Part of a small language model's weights.
Size: width 320, MLP 832 SwiGLU, vocabulary 8192.
Architecture: RMSNorm after each block, rotary positions, no biases in attention or MLP, untied embeddings, normalized queries and keys.
Training: 275M tokens, 4192 steps.
Each number is 500 + 40 x the weight over its row's rms, rounded and kept within 0 to 999. Layers, rows and columns count from 0. Numbers have three digits each. The size before them is the row's rms in percent of the matrix's.

# layer 5 attention output (transposed), 320x320, rms 0.119, rows 34-62,98-125,161-189,225-253,289-317, columns 80-159
100:506457509486535503441485499520487427443433512520468517523478472445437483489566509444451444547529538507491590469459503529502498488496469507508469423506491473573569390521511533509436465476565506425496460498456513430490474463486562511567531510
100:466497501514558433452507569471496453561435590526505516488534502479512472511471422469527489517438436482512493551510521523518534491498558506523513506538522467453413487501535436481545532434508503540474440441471500431498519558509530517555568548
103:455446515543451460512499509531519546503522475462498529533506484520526484506609487532435461483469486494487483443582499494478445485454432514467585561520445516484468540487507540516518434546518474453455537503503501530521522471523578530493501461
101:476463479490395457404451539529521505546583481447551517472509582529591471481477503472454509498518542456523497485519475449521528546577547522511506529520508514397522517547506416528478430535561452512537523428505531519466508546493543442514460544
102:534501501517518544517539485467513442495491474541508474498450479485455463479530507473538467433535524503469430536510482511479489461457559507495435501561496452534454479377454499477540522437477503525536453479525615480496516532543460441533592447
096:475502551454563511441556548544498567464503499501513555453560449505464458489459540529515456523501535546480544488519517493501503531527517547488486551523500546501475555473460542455458541473541444494485528478512600539452488425467470505510458415
092:520432450499469490492461504487464489520435560513510521529531492632508491547526476506480453525528524493547508543519513527489595528527467468490478516578535573495435486506476482499603533546523485504469517469462529430470496552477473533493562471
092:428580533513496511510513468495555519521443535536523505469474519527491495537481502612472555381505505530526469516546396516455493510485573523394510510464466480528470410509496453535534515471467380548503428443530437563441474478507499577518484483
090:498587424544433544424531483447481532569479518449490480543535475475478547511400517466558506451462552548498484520497434485437486465514494571572571463447565544449501464543435547563516527520476465508542533469468442563485506425427550533465571477
101:518559538475535463492492486583514486548491480486500435467513503492585459417525490453504516532516495535491524518458467454453503427542465490459479424493515510442474541491521587452535434492484513509382476436533489496541551529517458423529436511
100:438474487460471429539405481496479567420479472514456551467578536495452510511480467489490450462505542535478520496483484455436501528489481515452455482501462542507520547512401484575518523476510540486495531528576495508493379497415528453451444408
102:450560504597495482501444430447483574488494463477483544528451494532456540465495471490489529460468507508487431525464545520547590533486528488548513468516449449452512517493490452507562487539453558423487417487444474522471489478507536510489514475
099:550484500404550508442539501454503576495461460502479430493534450447469533457444529502421462474535509480595498488474530520530527445538504566606533571495528519492508472512439501522563521489551540516486457410516479419467505411498534457500630585
102:488466460477559528446392580505476561463518542471510512488420504524484467473534492487490431415510493518455453517532531575449503555514448441514478575516553483509501554482477493528491470492553548471462547460511494435455473418493495516446530435
097:466457530460501459493535475469488466448478528503471500481527549493543473522521542485418422484448551433500570467550499510478473470484531562474467552439463601521491504485450467494552496481468489536564472508567535534527419435511494429527547508
101:475505533493521514523519489519470559513550532498525509451512503437445525511468494545527557462534526487473499567520488544541522479504434548530481462554536494524525564480469499534499501496449464506469458485460497499493480507483501453496486477
096:509485496549501444534554533490479450564534509564499538441470446503451551521544510444544391459531456496492462472532494422504543486553510483558542544610476563452509567476548510482532523465485599446551454493466526561504450529501483506492536505
111:496486573529436534485496494510536414551477483502563591459470485495506421478527497505462529525552431491544523507556357410484580556548506441490450550447482547533501537485505492479546479467479544455533517445430586534557534534471488488481487501
108:450567497517465419560456524458584473430528562492494508473476558556481526526483582517493426537465544535535437480438433477484484581452494501529522424489467438522547532445505400536507477510513487473462498505483526495526527456467511492464437459
099:490472535538525498511499547417557543542517469504473518515550533516420468454557489471500470555437521481540551457476543450456435512525524502434504498515510483509447517534535512515489521482442442483494476517498579569489521473455513504484516458
096:428486464520418501520513459532508506499487554517531432560540490428530490464504544512494496439560492434526455478563492479552507511460548509473598511523445498489578492472480411508514473515470481526521507536514531566424597569502517478442534505
095:500548546508490486603562522516477475524548511562460484507488493535503539516516466535466498412462552452554517497465460486450509504540498475443477511515508517508504538505536547508474554509465437501510372473527492563521511440469547518420485507
097:487503564493435483495511508397519565490533538516463550516520515556461512476519469453568585465528475467518517522560552439513493469502526523540560451458416472512511514533525487443495530498524417461536554527538457472496417553508533507471482484
110:499474468551448408532458470537606436520540451538542468490500492452447527508473505512528482539502465455373458446446462531525478474537493411451541474517508539459469527575506405463527500516496414481554516466524517525438443497497494429519507483
100:434529484426485472562437531527529532502489496511488452550516502481538548526550496454484467417512496433477516559487529531559542512452442508511452486563461536485534506476517458590460417486516506496482477430455484482475487453502560497504470431
097:546545478484500544398533497545531459496516485487467485559496447521523437461587507489513581509534453553473529495496541501490506488505523516472551603489405494498456481476487498474510536416511549520578532511502502523519545421573480461391502433
112:554502515472525502461543472497472394583503452529474529536485547474530505487473494470517514450456492496455485499506486489521525467525501540521396486483427509537432579442482517452543496448437540581533445543523484527528479524468455398471512453
106:431532515495498474419498512552540480512429544451466480506532556500470469463550531473442505478466577519502543517466500511469493511543492546519560449452480486518551543520454505520458600519507473536526536535451488450446472483466555544536454516
096:481506471519444483493534455566431507534521550527477519503553498506483459542518510505425561420460456512498530479523537452541473536503451472509563587514481514535510557459513478504505477466479485548509447534574477492552473480505552503477421517
122:485617508497437545493541496491509421552572489507522513500442467563499465550443474501498521483500476439504438541467518564506528494557520550488562514525496498506469515499497457447537520521482514480522544560473528487492590559456479497492502517
110:588492564440457540511446435582495602478563458546496559505488487540530462557558542491469517595466485491505506470530471462512504547503497450533490489463519490477506490499508526516523458518508417440478554577513534548470536501544514443401539430
119:539515498541498497489470511430471445502487595502545484498518457495428498552499528519569471541535503526489554535431504475480471522546544466460472488454501516434461409482481496466540547484467473518551507518443579444477459506452453429457504485
113:532446528523590452542549472524443435491569470561461506538473534505475453486489530478499509479505459545484502516465529440419543454530541474454513496480428425529500484464466572452455536460444575506503540567524520525563506452488436507511545464
112:532501444435441480458467494469474509475598531484503522469556516497459412542492509505521523535504407484517508462582494493537523528538459525447517515505522590484471535539463503528496456485511445480500503550496441552481488536508593432485476518
112:503421512532433582498417501506502569490487469505501422516544525474465570523542461502519490480455532473455444534484467477489525450538466543485521489507446501535536525561477444550527461497464573489471522521523472525543469585471520551492529523
112:457543529501546516544429421531502559491550505446492479464562557459497462502497565457502496448484469486461465454487519502508468572467502497523451531472556496487539477499511543593489522470518475507535470536587451523484531482478500503560469510
111:505466507527493539543499523436465484494579531483511544524512402472384523481587638528507449536534521476565431531475578462531555511457456454515443487568506546481582565580514604492476541539517520444512533595533527470472513509461509466465512493
116:452466549472446453526501408485496506480490465567509526487522463490498462513542459585513491516553454526499452529496580526510558543540507445498485571506505439527425576431505472464493434480438453480519479428528554460550487564511474447489457451
119:478434495521415493423496450415452480468499535499492540499473479537484564566502477499463489458516399477525563417491507474498533547461487524496440587472485523538575467509539517498472576543556491461525503526456415534491494450485465571478565515
106:503530473483496536540550470500592587557474496507498436451472488471508504422492476535507489501403534489595483498506560581510516516527540490577542478433520498482426554489499494471456457460560524530456500494434472448476534495495515541546497585
112:617438551492514439504570604548488414500517476498491468530529524446566462438461489511473483524471483490448610546521452457482488449529445518504503499502527487584471468504482524479423477505505471590478555514494560515543487470413508482568458576
116:443515506483464495584509499527445437448500544447483600466519479525555513552554515495510460512444512599478566431564442515449561484501468452508445443445502521471479482513493505503473497563496460532513461494473552553514532514514516522459442502
110:486555551472583452552494473505527595470537465497565491536534560500529535536475529527502528555505491532471517470522502478465555492482524491468540423575469595449576491468524525511464554530447525565536391512486515498512483478485527495547449566
115:474515466488533543544515466514542463515414450491477493504511461468533462440427482460558546532485516527464527529432511483509485506525451559457558471488509416481519568554538527554476507521523519506482487456424444455455558516436541494454517585
111:525451544443467546475506542440496541463485489544520471508465486470518459505527575460468430500419502496518483461469510505469481498441515468434493543403492508494472469561565518506531444441520546498532488523512530490505443520470509504439515503
119:537510495435482504482445489543479460554484488506516524549521487514530443476424503569496578526479556507534532503471518497476487569460520503501553443432516425505474471467497432486485490454515462567457488495481555431526562494504485491491505472
115:490464557460584522464450516457463514543546508466449415501535516480457494458482486563505527547457484518495490516424549503517469443461536502490552511492458530407494495480545568501430522569467439561504499563550472434464458547477550473560534515
109:447500505435529541463507501562452480613501519457489462505577470449560485482503414492470497500544528491462509501536489573542535474510471510505462544529532525436458461559505516533479513525541458479549427531542544510482483482527491452597521499
122:446505482515488506513484509516476500453463573450459511498437421535518519503515527542551440458515465576500493545493558570531547459537506543546479495507493499444572444482475498510513553536554517471460463470499521473439478543512530470411453544
106:416464564497525478509469473491526545461543552433450567482537501527391497498506441474474462480502464552526554501495601491534513481537489494516460440492522483474493522489507544480487510521502518456449537499499458491548448444560530568511554487
117:496490531499520517428520494488485499488446445471507532489493517514458524520481562451493549536532455526472512502574492467492528503570515488534493496522446510445499503467526459451495388507481483454503551516501487517460424540513526471494515533
123:491529476475529484505525502579478497574567561496558536484422481512517468490453582481471483516436499518535503456507442476524497533539516485492463507555539491544496468467547518478538392442484536529500472530468518432502503441510436450504498520
118:524544563419526516497527520466368555511450515459429519543448476461554478452511500483515576462481498523606480475547551524503537529437509537540518470453495497510544459453505517567497476563547546517454445567505504468532499446570468494519477547
116:509519532504539618449554460459498522476458472526543523461516577450551498518495503504438530499425495523440435481491501510412486548465483543458509508490528494483516556529468559403517521441542443499538432521525516526523567544486470465565519523
115:457505574543504510581520454482453458599493434570535584497515526480471482412460518512506487498477506448516515456506570520494561504494559481513443418484487469497503432468514512495501436515487391531484458470461543489497430544465473511569523565
111:469527467463481525549567498482540560466507522426526447529552494518467517449557502536500500503513548501437563559485488488500411567453521477515520486457535498475582466580491434589519475527516501569406607448529550477566481446520499564483509581
117:543546454497419513556532472451480557574581478492495538536525459468573541487493498483500505476525444468463513411528460523546503458472479460532439486530497566525516519564527496494537396476477504499482500443488463630558512476526440502477540514
076:465517546562560517501511477481577610455561493517496438470486502461554442472502457533488436460502528489484530526509534499543639457491527505474533478535488516484536570475490528494448443480458565473519436554587479541508437542521526445446567448
085:441513481501508473522499564489475574477517488389445477440533487457520574495482513454480470476545500459498510526491578517516477551426501493537486507527557513524552580484444510539581484523538521522477499482485440538438520469505483557533529552
081:545449477512540559551543426544527567499472412603502461536486562445561546491571515456492517523500477503496477521529507507464523459499494544512475429458514514479499531471462474510450493522506471489522491542561509571530384521438503546512537521
085:522544474538506493515492536518507548503444410584518500507452497521569471519533383493471497482395432500456499509488447553528553475498559517425497561543491519496490553511569524496499526495567507497534513536469426469520549502509453516475490540
081:469532447447461451514432449505456550455489513420454519448549434461487563492568531535526483565419501509515527431516488539501502455466457528511468476550521531509535511513538513511530515515512496480474418450495473493493490468450542569509458512
081:525455470525559490525492470495511466501485427488503561414481424525465515515553524491501476643441527504451554508487514581459426476545515486482479549516500478535484561568536522509542637495429558498472541455521507485494490513455493515503465548
076:449546530619486519521475452442535540535482485456477563549478500452442472500517533462546517364504534455543509484533504443469491540498442519551452477415495552474573521522546498489516481515469463454517516463443523478469481546503519509545515438
076:559554476512446540509481470479509560444492559483527501455480524495456502480504545505446518479529546488493518500534407546500537519571479531602526459557562462576495480479495496421552502506533468530572532505491542481523461495479490525497429538
081:502549524482504484494530517461538587513508424486484550545603539499577533512449453492511541493552469438454505508557560512517441470502623557520492514429456531488405475525596479500448489493523419546550400487462453506514470489578543592493524524
080:497502550484550555496475490486503560521475464485576439447476522454507529489481440430441415507436503492541533481527508495539577530406465458464483466561602466519517514487467431473503490500491473563447476516427509464531428503511483471540493523
084:487527507531498512532462526501515561526487567458515437545471482479479530465551527561522498539527508511509505558556447543508501514471457507514551445471509524548488467515506497509414556514440522450424511452549562475502491533503507476471466488
082:561545509506499552483549543530467556502509473488454443479432555481516443453502544502474485563520486491463515457488460512492585496520545454477482442477550490518531505463472523501453522495480428405517458531571509524480435555483424456479474449
075:478450508472442504503532465538478574538515431501504505471451516443473423495562452536485500562535508477563567465521524521533532415516507483498563492489527492537454428528549534445512484545462483449542440501521476474508419483506503496462505502
085:563429565447465446463478494493472449534566448536559499476519524496424452550456540498525578543500454476494463462445537436505511520512524467476478471513498509517458537415583509474521460466516486475540581463459503505513546565483484423452525511
083:486516453531412526544510458424513448495516441466544537461526466418508551487557467540477528466485473507474523481500459471451405463490478534533473528451511487533496496573511571483485561425479503497458524536517539543554469466501445579509571500
079:493484515507474515469512520514486490428522487475516558510553517551484474432529510407454525470423469445492424466438468550522489505521498485501569421511572471505545451528449552448444434520479498499490463496548518478504515553474440537561467468
088:440509489549489492456439500449515553482479510467494551488506527504503590468484466480547494557530527460523489495498513471445536479536507459434497537501501538434547533503481566580539566516461620484397517462484563455513557483485567454537497520
089:496462425504475431462489511469465577457410565489490528496556574490498532583548518493484516555506523519512522489522472566534503433574480531531471480514555527556557446536454560500439576542414549400461523534497530477468451459509552561560497447
079:444471449533481518494469460504499538401497582515557494546498487523581429471419415513578464475448585486517498479444460546547425476497485502496519429491549507514480444496474442484490495513534470507536583568545536467460574463528491530540510425
091:498501485462509522496593483451503521466480553564480553470517529457499489491462526598591487435540469513516488489516507468473489529544516408470490504605481477476480505523565474436493429453493449523573535464548553484489458463498559465555566551
078:560549503506512518506533519447574424525513458481537491500503478518483523465490472497442591561486542504531528469525528488522486471453595493469543488548518526497467551492516514477568519477492495502598468579490468519501576482480459436474524564
082:545459386465448555484436578521512430431535511451547545520499550529628386457504568503543508513464569508482510498469488527497482516511511473511499474447503560489500547541457446451547465516459522514515480491502454483531542535450528472506451478
088:464507495505537470500475523483550504543478537407427528505475519439512500435493508556533569452465522526491527479483534501424526545460385523557515484529521466498522493549485489551519531559483512504423584502517438476514526469571530557465484486
073:485482484498456510459500474530535425536490488516467579471503462416502418530528437447430528539536398503485451454495497470472526484527524488445526541533522419472485467535508516437599456487465478522501493486509492478522476537544524490486467490
082:481389505549506551524447496489509548550552540562538487529430510546493553550548454493535483459474484470474533533583527465566504494462498491496490550554451513480420565502503497564414515517524464453543455500531498533451461530471520532502512501
089:463526535518384520479563411529492483530509472519523453453485478485448523491545508526447557556520526540500553522536510447523489445559469536468547512484526582519467396534484522560426557518487494504489498475493515525426400507453538507499504457
083:520530473430471482474534561436524617510401554528512474523530515411550540431505535575447541438528544484436507486427517478496582520498492526585497433469503598497521519483517510529536466463539519530542560469485563529497502491505543513511507523
079:573505541420565488449584533491466472482539442575460566521449449462550520507489512513414527544510526528522444482544482452495541451493592459513503473495512473500477509467480523446425501518430451480503489536525515496455428467499524571511520462
071:488531463496502494542563439576450508473484519483424527502437441549434494474489495619491517635534494546487514544554442502577486489518425501561533526482529561503499470519545515484488478501465562468492406508450527445486500429514412543543499481
089:572507481492505503473531533532544463417448456511486553518491450476564497468464522497523549462553396548508491427488514479530396497445499432503524541488489532471552532441542465482522411500456378581515552531475490478550473450467530454543508544
106:528528541477479500496495428488496489509501486592552510450505464450501562480476497545481594534499545533474473481497432499569445481537501494429550506465541559482498551485482534482522497497428497503560492546538521503477520492516520471471528465
100:461489507522466565478497535512515434509513467458455505470536521582457565502416496498470534348588535465518505513519468505442438500544549456550461510443504538535522493545542542481471516389457568531553448509499511538523527503526519517510522440
106:454470481520491515517478411452477449493473527493442454481552512508470543541434540496482487439509507522542483536460509531538528550527613499535449476452516456541502459535437531540509538517558534531514466415548531498502439482541532497527509511
095:566457532482517519525503514517465433528486478566540435477482434463462501511479408450528510498534470584508500550517531464445504503540462493442492492500521469472536548447478542456525532495438472454454464516514481533470495566506492460441545507
096:489575549465384510486499454459470481485508503477523486547510553513567423487509524502497573543507494484522579537557502461504477529462431516476522436477465512489516455519468446485549445495533484536492509544417407567512514529515489504518450498
110:495502439469424419494484511515539551444492501479499462495442536513453592469573468525515554467549487520493487560478528563494535479473463407508549495500508458533510482494565454516511528482505546550446516534470421497468466480488572455494524547
102:510501463404490485436483493505579484502490496382503437550443500524538455472472407486509532579498533484525500498476505444567457502512549559460518474437435513475536457530533494475461475511476515485501459499543501551471471484512514500495486472
090:469590457520507502515478562465500447501533504554538432538491479477472507467473480421518475601518488516499524532435526464487539522503448542509572475504489463447476494394478519506505519472491604485455546521498546471548489507425479411470492507
102:490460456401470458561469570462499545450480572479490499531507566512530465467523501507527497488505529517441537464491483549521519410595528478451503488503403561497592499539478518483519518481633554538517506477461523531476444487543590507533487480
098:490472477522484530489475461452498457471505500476502527534528495516463498557495493504523480464506369490518523451454520489562511509501540568555467534555520481584504422547493487516556476498480514526535518602470503551537496516509527543513503533
101:461541484565532507473551526498514434529570537527501476501435414540455455511504496496431539507550447511456461510467527510514589498544526455579538485532521514480407493513599482447544506479466511537443460469430564465511508488510509485534502580
098:552484504398581490498433512506492534486451517470438460449515544497627503502548537498516527449495503532490586539544506522524494540503491525448391574373508530490513553439489496548458498520545507503508503448494464510514509519464518505531448452
100:521520498520522465468473597476518522527451478503444485526550517522549527437545521511546426527507475568453433528517496533434449496421453520482492463554497550459544527443475559500484505569517505497538495577546553474543529448483527450485442414
097:473505501540544463511526521516531522488502564486454474557518482521555468448451515483536449528446520562517487589485575517504516457512431504409570454536419487408574451556514496498498480546447506554502491486471471517550482518496521447482473561
096:559533525513503527456426515510483496456485498470467494468461392432507523533494547546457527533561491505530599532431570563559469459504449489562512452522477467572473535494513510526489508559506526495532518542497456517512535498439448589514545471
100:565583454458482499474587507501470570469453539441429486552469517526489433471491512493506456532488510538547563485458485549453389542479526482529498560483532492502502505526397483496466497557558510542503522462514505486421447499531481563461423467
101:484458543499506512460427538496522553518500541513519456531481501502532464440497492483462582495453458470468526483520445524490399503423490494451480542499512481454451463461463482563558483543560364546549498482510500460419525430467542436515474482
099:468451462573500496541496519562492511536497525501415501549501519492431515498463467527491499462466550489438478476473500515528498519470533526484469440565491528439499485479546495559492491540528493486463449542510471494460482476561492503559500533
101:539452572550544544434529448488459495548521504443528491500507469561458440442465458566503472483520455509494470491508546555547525433497543574491497569523487529541478477479441572508533511501499517478512475441456517486485525495550389576462469423
082:503483507479526451498440426586399486539514486483567540512535470459518432519437470463442504448513431530500539490488471492505469543487415476483537494525594497524556489447468463475422512508474470475489482481499453505472529508451532481470497482
094:468512537494542527576446538454425529459418509491425444453483559584500500488543486496505468578407522509452518493440546614470503454470485521499449502570477465455482525487519487616515527517516523485469449503476479447533450536492490601562518587
092:499504476498595496494501514514536517391483501528469529467412484489486510448525536468543514491508488470496523465451540502475489449482492494502445534466490524456572504509430462479505444480496546493480558503486503402506517538529484536572516464
097:494502463462545530513483448529538526448488468513547496490500484486473453494515481490535430497463505534487525526505477539571401560426396492514530459542496497480497458510458521525503542481447575539389551484490462431438586473461408478470519504
106:570558493480550542480525543509432523507507535513472522443520532532568466536524506486453470474471531484511497491511502526480505447485416499439487469480501498556545467431541539479493454416526530480526556518540428437518508464501487626540525462
097:515472450546507510424553453497457504563524530471509528441479566495499514440445528524534518587489496581575435525512422518442499481496449522528547458543554494522566482516474484471511548477540478485477599471513481544540525485512462511408507559
101:476519508604596472494517485524469459488548522496507534509538550536463496449548486518489524542548473488560527516481512519543468537528540506505552496509535459437505494504522494475469503503478504522456428468499493457565483554454455550521448523
109:455476521479357502504492461519430461538524479519473506490541494458456432510494471444501543510439475506614603561469434482499507492533481517439572503545427570495501500511471477500476475544489499470566519454482440472541496533503546504524568536
095:511493590452463602547455500501470562507472456500501548499494530490523521522551532562472499438506501477487499527512472534476527509482497530399503533582513498429522458483463504533497475514472524455513533507426466530518561514529453570495497404
107:478491547432464474487535450500449501566554486535527512507508484463456473543547489480492561441524511479447567486488493491543427498474432530502493495465597529533504494518470537533481525522524547465482465519535432490504548449493503388564470449
098:530440480516534498543493478519542589529501582496540517493516596536489565397564492606562481455441563545536496521557504516470530479524561487520486555580465481479472524510427496533521546537534478513502484489516549579552447570541500514431458478
102:464484468489511524489460458516486554436541531495535454549537516542451533459516602483525504477456604516524476475526425467434522433488466534496456541425501497511594540518492537496524511521540501444457569470506444486475479445497438451482480499
095:494514476506588522554559526552418470491548493621504533537516532461411542508426569500502539472501507505550513511458484525531501570540474508517525455520496497508492589502494475475530505518465553566549463503496492443469455502440528510495547504
112:523497529518522490527567454459476444608452500550502525509524420485458469520538499468561491486568485509472521446521481460425530494474562527517483515520523471564437479502547494426524528464477451515533516554457518479510510499512411486451537487
093:504552526479463556444485494543541465608499479533432497546586500437531502574458510534508538518481447492511474505476491397553516468481465545543531515494514546521501522520521486488458447605515524504504499475511533461497444494460479452529405650
102:468552463526492493484441457462530414488486449504445448525453442511512594540477542460449538472500475474542452505508607518533502503384486482457563520465575450433481473506497480531519554518472488501519497492493417474573532451504550510484582523
107:542542482531572484482491528510452605459506476474489548481510502408498591509496519474506568506490489537493522501477507446522463456481520471591508474436466502513572549465531490468486548541530489474441481488487470492488546455547512496498495504
111:533459532502505522530482462487476460530537460500478481440492482509488510552523402470492471545491465469464545467500562472513472491526454443555446501499543514449516576545493512483536433535494486470523586427509571506412526454496541474461571495
104:536417569460486457509499527573581535485513468542498551529445471462447450454517497457583525505583431402487486475523578452487451484491435453466451540507416456531420531525540491534479453489512536543441503591483477468434511520470492502445469557
097:568521450463477475498517528498526437475478457547503549463487510488451444583503565488522544513469574532444431487500468558551459533489526484521545590507493482423456485556375512551480518454430384529563497582530498501494430554493526520474513507
104:510548557550516553471532477451584497561526561463553473627470497486519533543507515477495496482532524471519486458562560431580496425435479484569530523518518482518535472492581446435486537609415531531532538485512548545529605443553470556547509579
100:483541502468481562486515457501486547521489484506512498472616596511509503530495515505494426499506566531451465516593480508395406562478418564465507559564478584550511469529457496568565533440552441499442536513468515531477515498535472491518585472
104:538511517620458505529552528467542441531491463477509499490466469456470481531545470464484530461492470496438559501467461458502473511483534538473494533522450520482529469571536551481446506467392531457467480549520569489511494554499454513598451487
094:424479600512526456554519485563509514535412512520409509435571491515454488577504427474523474543477566498535492475455440541437515458508492456492494436429543532505514565554492474510532472493487439474526523518555513523454525562524447456518514491
103:513547530441471460519493501505545542552510532500553548524439474499535526422514499562509567553542469549536432535492515475542495507522539495512475566551542533467538457521577468534536526478443497447418530531446459467522467561516507518489520451
100:451537505514492464526541488468497465478476561477489498574551449491535491513531517403545506468444465452471529531476435438505514505497521602487510471522449561495552385536558535409455502511490504548523555460495434542550504533542478521501526536
102:499500515499540517536559511495490508504577514466561513587483418475494494439483474496454466508427472460506508508530528418541491513470484553418459506463499506495511449513480509456484495528524421537439530494503502513582519541525477409508514542
106:506537500491507476473454484466515497482518458625463414461467528524563590516516497416477501462500521502476464536556543546526536475536507544497503548480580489518424500509503459554513513496502480499523455486520454606467487478535475529492496479
097:530467505498508526511461475531462515516441482518458463588506489497464531532494527414464528417478511481524447483491543508559546460494480474493499520449545468494421533527505548522415497496443522534479484525480462504480568561465523491515503513
111:482562512479520535432487450554526542429485528427483444485513522460486475480457507541451499511553572461466391542509433590447533488463447509505498512519487505433472582523510510491462432564506562553445595533530447447516506471453432602517561516
106:447527516454506525486526493476512594523509578542503521371490526469485461503443469519517538552475521551491485492466445532455518544509427509553394402493544530478480546534511487531469525459591475460482552496482532490523456453468441513506466503
095:540458554465521498495471439545494488505420452421581475502561516445450479547517456491510453548484444543523483540582519428519477478519490492557533569541591558600479458497504434444480524421482499490475501448493571491524534480538450487498465507
100:546517455522519477510501539517521547461408568513527404517535550500526601494485522561501448494463521538509476516505441570498510481440563468494530463448538466464444522436504434506452505535504514519529448455417577556528530504462528496489508512
101:480469536496452555430502464503482495402483501546492502536559498541495453495498516517508496487544518610594486555517449480479452508524479527539500522449485481502513524459479541478506556535486574450428480554473497541560550470523440517460499548
099:511440464506547522467525518549501519456583553438526483471454511438524437447474466560482493552512500477488488460530500497531405494454485495524501510523456442433502517561502558530487542515510563460489535616583494496515502513508457523487512554
094:448464548539432445578470461482526454427509507516477506390509489519464536575446451422561484493456491457564453533519450463497533511485480525439416499499528437469481460537499552478532542603542518465519523549444434495526535560517490519474569467
108:486476548539500500538468498528520522506535529473519501463480458558453403559484526493523508532498562507540482464518519465475523565456493489480571564488517477569529399466554482501437500431528400444535537500479527429441529477512491516487435509
101:567443489530569456565519494465489567500523490510515506473514466448525508461448459505513479477551552520484544511503572445482485548480428477491556471499570450521526508490476514491526518525502516517519500507523516493454527454503560509431521520
# layer 5 attention value, 64x320, rms 0.128, rows 34-62, columns 80-159
109:488526480479533512502511478573534493481562476453462501425481468498510477492501520512478520459475490497537491480573542447443497589471492489524516503448466494441504534481574515440497558485462484549432507468483481479536579545542494463497478491
099:552518493514465459581518521437471431404515467507586519500422522526457523454518577535478535479505569435578475512496461416535470474461500491477503477533473521500496471551544510529468487493493503440567470515509557556549513519433513508548490496
103:516491484361512469457498551482506508474472441533519441499511527507556527482507455437559592536477458545502535511480563539512543422498475477521490481472553489531529474435500497504454500470482482548468479524516456522437538472490496530513478534
107:513526526534584592475493514449532509506424506548464493548483576480516511504516427597532575513555488531424524530452529592551461509439456492549487559531531558515459475518486548498528517451485548508462520515478476456526502480502560493538469526
101:494484508569485504524511556542474538449453532416518488526509570482545571499396444521425554534493469479489554527482520531477519551514521538524560542548523461510507517519527514487451491530532505492568492509483494417432579439410506428506540475
104:521416508465486526526569545443450485461519513495461415520453519557515509412481497488513522519469491504461545464522423458560499508532515531551458524582508465532485453436569497457531466521477529550475504532511471525472556533554534478498460507
102:502477540496547466524567519482523477496510467494471511490445494443597496327477544460519525457515445485471463470470525491541488529505540461504559472480433439498548523462468493494406523446463523537450500519545468559527453490493425483501419494
098:549542497475518568472444474559475495531456503428503513584481521521478470479476496498486538573476439538460527419425501581523539502484460499494531486463556465521487526480525481492526442477544597491525445516505555467507551534528505522476507541
095:511467536463522473576481499496559497505537516507524525514504507531465486570554487568472518511544525475480529502492513515506468500529476498497516499542483504464517487476535486506508478518505567473493502523534505540446482534498393512476498560
102:501472475529526578532499501500525522503401489488500500507543550487400488511410471570456536481486575479535475450570512485520466479472510489504490558537516527502477587419471461510572528466497486549537450543496512495488430482512489561562515508
104:561468560479558529496524504541496449503525523540583519463501451452589497533461486499522489490451461457501492491460509527513490534501448487504519487499476484443502506511570554465467528488600548506527472415413517572526634488473553598502493496
096:434517432508506462487541527484502432492499542539503550475522487516497519541477502414516558523458480494485498463531444560545473434509482501440510469532491476498473473483480459570492488476444504457481506584532517542577623503516507505476553468
100:519471452515538570530470498506506541554506495534423516487444493474560492490499499466498491525490554424507471534475495479547486591466472483432470470556498472498550469530480457481521518528419522487462507567481442580537438509454511535486493482
100:420474519503444444493480505454491536498453522540589473494533457515570564433499511488487506493475593448517502454465450520559482577501597471496497432469494488527479400508486478470467545517533572442516517501549452543486486518474541519524459505
096:531517492578522449498496497572472571512576489566528515452481509466469554534512482534524521509570441551552475499496474433536526514498533449534420445547456485510464498447593539512449554519564423521494520545484533531561527484499535521464577488
102:505544458556502414563444562541545445453498429492467479530523406503528517504498482500506484499522504516551558464545538511528548554486513480549538466518486452499462547504503463445540527436533372529545524521487486551504467492519539508466537560
100:475512514538457479478519459496486503493499472494422482574574520424471422441426444537496476493498404469527483530554517564473502533565557515504460452478435535513554511525531543530467446501574451533503525446496445498544527473534533454480536527
102:524492425480464467524568490503468458419514503442460496515545494527430548541529424585546465539503524506424522446558579525486476523463498519432476494530479389523545530494535482446471502476503564519472526491461412500457520485493448440487561526
101:516466474546570558473535518564496494565492431499519501508535543525509510528513517520512559518479531527507510528569572415506477451556527534496524540546484493449494530533511471489451459399426494499471532479482446517519540573530471510451468568
102:466521469451528507597556480525522488531488517486608462429495476473581477564454438497492481504462557467533431513521485499586528506498504456499559493480524532459487510506512511548507401531566551545577507516479485483553387522535441516564467469
099:523488524517518462541536480513481471581536454485455498482425459582475493597504510510535518489544552563504459538500462514487499487500459460475520522481537448548441492514542484470498447533539547466556545544553448523486479478551542463542537508
098:426556468527486515446470542469492549472560552509560589545479517527504524479478440518482514528496522438440407511466471527557461463459503512515548493552525441535520522441499518476486458523520532570484489568421521505490541557490448513536583517
100:550514479529519542492457463492469464488522474552505492546524517433525492492579453566525602545501562428465516554444504562478542558525516503474478502492513564468498511507431464596441511441542512537401546440465539534502552605510569476486526551
105:465548474520579545508505518483414532471530520538420512490522512511457488451505462466503506509572543587499490523484481438458480467494430569502536529470489492467471409487420552469502505541481541600487535516467551453562561529460548454482515490
093:546516576539522468453479548521506480563599522527386521490511565529475487472474548476450468523459482528543486483498441483496471524495538455451525516441470417515517527566505464470543486565521533540531496468484515479535527510623494546444449530
102:506419483512505500501453527464439516482521524443492513544453542555436476606414401452435467503584477501511408506509585478445464475483461485551527515593483489510492485438506504528464473523588483559460500503527507499437460549429504497512503499
105:503420479548546488583509554475498521501503557539496449409477489493485427442467493516461533509574432478523499434518559518489525434489472524561543534497494517495488500523472575487502535523546465481486514491509527530488573514532487486569500474
099:512570472506489535571506577464590471450536490525525516412529449465516560611480524575516472476430495527604496531448479503517523505435518495482464509593452449515515478442481532494474478479562502552506468442531516464576529583482457444487506519
097:529436469513589524497449532459529519468446519495541509504512513429513544528516587494491562553542510416501507546441511499461444517563507547470473418536424489532510409506521483505452508505471457481499490526452513495516484485495528499490506535